{
  "vocab_size": 551,
  "rope_fraction": 1.0,
  "init": "uniform",
  "init_std_o": 0.01,
  "init_std_down": 0.0116,
  "lr_head": 0.00549,
  "warmup_steps": 200,
  "dataset": "wikipedia_en"
}
Each number is 128 + 24 x the weight over the matrix's rms, rounded and kept within 0 to 255. Layers, rows and columns count from 0. Numbers have three digits each.

# layer 4 MLP down, 128x192, rms 0.329, rows 72-127, columns 96-191
149127159095130106181154093097133133102122074147120133108135118117108133117121134185114153147155120143132116122118126139129114156112123096155068124126156112133166097122132116169129132143127106128081147118154107113100158104145081143139137131137128126146155186120149132139116144123147118132
099108139123138089109139149106134107129114114087122151159127130103127135142109157088121153153162131079129186140104150086106119147085153105092103122141138135119106086120128110056136130147108174153126157176153137201095160143151147105112180124142102155143124111102143104112139145150146115137
118157112131145112127171132155126090113168148128125099115127124155104151149124095160146129153114118114156146122146105174130123116125105119169110155164104122091112095107104123091127155125125154167141138141123140091130091118139092108146109137101115135130122185157098095095113142132163098139
181158084157158161130146100122120139109124095150120090115114116177100165104167145131104150118148117137116130096165125126112108135123118128154114121111096115127128114162150103159158089127149125108120122119177106147106154119122137152133109098140142112082116124101131118144140144150074114134
161115132131139079152139162117150160126139155150114078126117114131158109058154137120156167121162117110144152133136138111150137087107137114129110073135137132150100112103066116168125099107109178099126131150158121116119148163128134144165182107138082113097127111125154117085085142090131157126
106192114149131156113121147165132082141119145140138114125107150075128144120109112166145157146136141183132149075107139130131153170144150161104090078143165109189148127099119103122090130100127129093095127127188117146097112133114140140168139141116151156123144118157164131131147125138108137141
129102175155148142136108128115143132124130133142137150135108111182135122125137147134087123120112113116147114145172136128102124164095097112167163115142109168153110143155134110094124134115138150098126102109113156162144136123131105138147108118130123139123135147112112155151106123170137141123
082128152166138116131168087132094147107151137119119096129141157128100138136113125090149123142140144115120170135108104129152107118110142108101139163111148151093140148115085172120123116108126165083121123126109146125109148125143102149101079108106118159121107128105102100118128150132138132153
094150126088093129099114123129101120147101108123120069126111122106100115157172167113154088098122111117146138127123075130115061156103113114131129173136131115114115105131101116097106178114137147142130113092110123113103144112136146111133094190133107110136107135122174100147144108117142110150
117110113096108177087105102114116143132136158142128152134127144121125123121171139110144138167142140102177105160117113148147140125153157082132126116160107080129090092105124090154129141141144163173126146112139131142111107157133135145133143135098148068146113114123122134157093099144130079148
142152133146129175108143118128135134147142122186119104095138092095131120128152126127132096146125137133135158144114106109112123120138135154155110090098124134152147124113159150115156112183139143128132132078109131145157088110173101185133184134157132099152128107133137129109163161122153154144
183132156121134105116110154114140123134143159151099157106125149159154110140137117139121149131071123103126162140149120080117136106111122131155099098153099112152103119181137142150139161112123120091162151144114134108106110125076097122137111134155098163168165094117112121082145121143098124099
115159122110126121126130094187111136099156128136129151114141131108108128113153075161170137146119114128175153133063155168101135127163147166138102104130138102113129125120117131115131114155122123122132101142168088111137109106152171151150137123104162158083152143110121115093149148111117150141
086148133121136081138128143132120144150130147143140134101120135116143110128099143115116164141127129098141142106121104117132112111082143123116118150112153132103155129118140133170159146122105132118112114130120125117135127094152108123085140111133138144160146121132126086132138139128145115092
086169126094082157152146160139119099172158130165175114117129131133135069096143126120113086136108155090093116148126149135085135153144175100130134145144166149106116132123171094132122136179068107139114126147151105109105158115131116131126086123160141141168151110136115136153144152144120155109
146191114148170093095122189123147136123142136146104097098181122141127185147115148133140127136144148129131100128135100134084162122102120157172117147101121146128153143126135141144169120114139113125121076136118111118108143123126111114120130157140115135116161090109122120110131135110097126116
117130104111111149114083148123125135089107097159120147140138137120168156162103126104170134131105097115131198114139118124196156137087146129122141147097083137101109124135110109141111134102132104125128157150123110131122148098111117111147150092130166133139137161142105097171133138103142126101
104129125119126098124153156092159120138096184105102114146164139110165130178139123125127162135183141160134103115135093144122113108120085123154154127155125158148117146095125146134085148121100121142129149104131125101119107134141124175143151161141120124151137128193095159128152162152136167147
122127135091102113079169136066150155137104145106160147162149094114158115167132146101188124094165117130093145169156140104108100154097097088094139164170123147164119139094108162120113123133128134147137150111143166135084151137082172116157103128134128130142104105089106141139103120108119124101
136125091127130101148133131108136135136093137125139162120073123120141082126100171096145114129098116137125131090086143117160125162161149155123135081103133120087133110180103116128138099081107159131160162199095097128156104165172063126138122136128087133109132112160131155153110145131084117107
139106107128156119104109148139125138139096121116132128115087083114122114108130119110129132147145083128138117125114075141126141162111170132139092108130129153119126118139119112112140136130179146130164127146144115163141097121095092115173141140126121171140122150133089159151138087112140123099
166123147125099115166158163132136157124161157099114132133142140137145076126133116139128139112149131155103101124099137115123146141135108139076128134182146133113155169154158100141168134110139142110160128152129112159124140127107139102146182104111133121139140144138135165135098148105106137128
117151107108137133117126101125150136135120147090123091128145128130145171137102114124118091133143124085141122158101152138122098103125162153116135141138136154129151152114121118156127113111160151117146142091121159101108161159120126148125113111153123111130128141087142123112107146123129172114
115158114130121134091162091131129161137099123097128118137149143144128110128135092069107146133147127149123157161079153090124129109113118101120115153117138121152108065119114145166131131172142173132164123134138142131151101146089143146102084114147173108109130184173120113125115119132205143143
112125150146122110111069151146126114113171140127088110090129154160138082140176129105079134144133151111145167126109117140154150148131140112118138112142077104122109174109132136132125101132124127109129167142096103138158118129127127124066142125136169137079143126115151128114101117165148178105
163146107150097121141142108128091137132143173123132072112128142155168091120081101130164163198169183155121117185120143156143155123118125098149141095100157154111128124147131138116081116134129127120131174114146144119105145097136121125143164146145126144123059123152111110145148129130129097182
121150152152156095140098117125088129139092211114148113110155126136114090137154162072140115129153141111138158151098155123135105111123143112101139136160169152092123114123131094119135112087164112129112149127145146152124151107142170142108091114118122113115122154172157114139140140131099127127
175165139101111058144119121152127149129128113159153163127121185113181172109126135155101113155066134188153147113141133111092097083124102162113143198138100125137165115113202163089160110117122124195129086114125093129184110142150077115134106066110129090148172112133137098126144143167102170113
132169112123102119120125139142134112105179110143094184129085132134116127138139135118087113132106137141150141104149136107070095103105112086130139184186126142093124112086090107134135115127118139159130157139130129102144157132089132125134103096102092162120091096123100152145103114152081135091
158131162133148116145100153135106106050166103135127132142165114143113141148149129114120117170127112138129059135128095131081151159155129144155159139065192177116171131152123106101131139152136126122112158118132186115142144129136137101110125169088084103099120098068111166141133147137082141096
115104119131126099093084123144101083116113103114119150108169144166098120132122086135095139136091130130140212103125163125109103100135143113153187186067125134140146122102113138093132135107124129144093174130131156106156111169147109143142108151162150171124162144088153166134146126143123154154
142112109119129157104134112132126118083135113131138135143161088141154097126138153124155148118117096101072099127140126144132170136124126117150178126150130154123144144108126134141146124142104137103155146136146110115140112117117118108128126166156106071140145087110112138136109106113133158131
098083109170110151168106141147136193131110126092166085130152152153096138101143141075153120100162092155157128124114115141107116136129159134106098141135171119163167151188151138102096102158080094153170147134102145151100164145145102153121159138109117143119129103124134108109129205122110109120
157113139106146090131134142183141162152102165135132137133103112139147119121117105149086144126105121161101145097085137174119111133101105179122164092102096132098135129157138133135137121114148129157150107136147115120109135157082131145134148090092139141124166149093090130084121113155137161139
130150100065106156141121156144152156092096128128137115145135124130141107126133132073128087139116132137105108149138121139166163130184174119120154139103125111086164138148115168143143148170116116125101131107111120119115165137164120149094113104158142071157123139138121140110112103152154164144
156138111137133149094163134165129114142140178103136109144129158146110167181150110118091145068146155119105179141134157092099164124139121155134160140107127113170127066121091153108114154128153116133079139132155104166145102139154152152170123129124117130112131136159075119149104156092093126109
130128144167139134150152128091124134144169126116151101161121123121145125099152147146130145134071132147109158128098106141121116164139136152119153108146127166144101079131146124071101128200162131131113083145157149159151108135136112156097150108121127114098089143124158148109086078135131158150
148186120157143144165125082116167141112099148122122142141122092101084085139141118134120170092133072127133146122098125092105104123118129125116111128104157151095124155174160140122141164154087089119128142128141137166160147127132141123118124126059147117112169154185105109135094124100140135155
176180085098105170104096147105099138125095103132098137127127155124114159164142085057113112180143126177090126107098136094141127111118155071152093138109145147142152115154127110135178109140129078129107114126110158120072113127131146168137130180125069142145128156127127143110146100107078125151
113154156124121108146112159103180146140143131104139144136135135129129115155100119106124114111164106134106130131112099120120134114138119170130142138109125129152129107144132116120167146107082133153118129131135149113132114125109137116138142130094132132115126117133116132100178121137138146111
122116120113155131131124157154125147122165131127192142153157115121086101174145135135082139101125161101141168148135142106155133141137089095120134192141126149138147159128111147120142135120156151113111078134136142162142107167102126130135125119133159159151137129118101167092185123110128167089
131148133113121145160143115085158154136114124112154139146122076087100143124094182135102104136136160131106131166140096102127165132117131118099113081129137127118128133139150113097115101179107119095145119119114162145123150140161092122115128151109117086129118125085119128140154157163100114107
146159153139139104110129097124143131112120098119132129125094125151153108142107126116065158098105118142111170143151114116157135129189133094129151143137138138133079117135141129114149108065135101090127112149144164123122171127113124133106151151116131089102123169133137091089077143162113125135
138149115139136106116145162130123131122175112115121105090187178156100156137110111111116169118129121133121123088169141117109142070122133171137100094126124103146119106120127158100144088160126140141129119169132118153138114117121077127164087094139137097138160105118103121175190182140085123166
086130098117148104147121081123150114147085140140127109176126136109172132129142127139113138170143099092163148156132072119108101111107130167136128173150129141138108139107105100104105168142137107158100139099153096176152079113140124106109147091185126128116111146128111166135142126099134122125
103126121147139122090146116122121108154168106141105073146123147149136101132150170118124127141177142113125162136095137152151149083092146133165120164150119114088138125084128112148134143098143144133102145122145099120126115136125077142115124141101096095145127125160104127186126147130135139086
114170152165133140127104119145139156156140155127148123139095144129143133073160183166115165188143127156140151154064160127139156134083143142112113081154133142130112152099122129158134131127117103141130116139150118123136171087130123158146149131139121133162111140107108135135150157132126152129
117115122092063140122088139117104129106140108156173097148089114093174119143170128127169104141117104125149108122154096107148132143136140091146142153120146125164130109121134123093091160122122102152139130131101128089160144137124162176123134162127154092159091188147141148126160120079157106127
143184134111121113116099147113116140142125143118149135141181136113154166132105095120127151094125129098092142164097158135075141116146158149136088104117078106144125103161114111126115108148170161127127122124099146127100146114181123177115094105156146147133094155163100126136168111109137110108
122189146134115095077120129080137130175107064139137092116128120124131129123144120132099124116088095122131129086122083150128079180092122145115138151127150146141083084077147141129111138161102126107138115085119137118154145137102077117127185154128099155159106129150141165119116091118113119101
103130129108111098125117132152068126186133099141135132139143180172128089147152155118100128145126139137126107151122116143162143173085134178131127128176137146146123137115116139126180144151111175163129161125123143128146122161138118137093111155152156140139112170114112134103150137116154116114
117144145120122128098107113094111153143121091140137119126144112102147184156119104131139138201141186097165151075100109121164133114119145103109126132150130151137156136101149083132152103102121113119138166090169124154065136138118131156107159153113168076094154111162164143141127170121150148089
115158096153092136155164148143121147131106131097150129131148151109116149136113122134128109116106115135102107121137115129192104161130099138117126083134145140163104091087144123137135097144134072125156142137143104119142101152080120174061167137088168100117109106140139134138122139136128155135
120130107126113141139118109118123138159099124129126116121104125123122139137172119117119192154110115096141102149122142161082110123145101113133143153076096147111131162140120122088065132123128099122119145079112140109159133135149106127116137112080118096168131154134123106169141104109136111132
145094128145128134151110134055122119133134144100158121104185163077141098110114149151157138107140102137125121086140114139101118148114097129150150093092103103130110092100161139156120131142151104156163121100140122087107142140112148116124138091112113148124117117127157156119118103136112098156
109160117169146138146159116102139064179090147140109133098150154092163112121126101166126133090133142102184145124148112110176129156090082120122105121139138113091132122148116136141105129127169111121123131108159118151121123160110121129114123137149105145130143126131114142106182132132119108097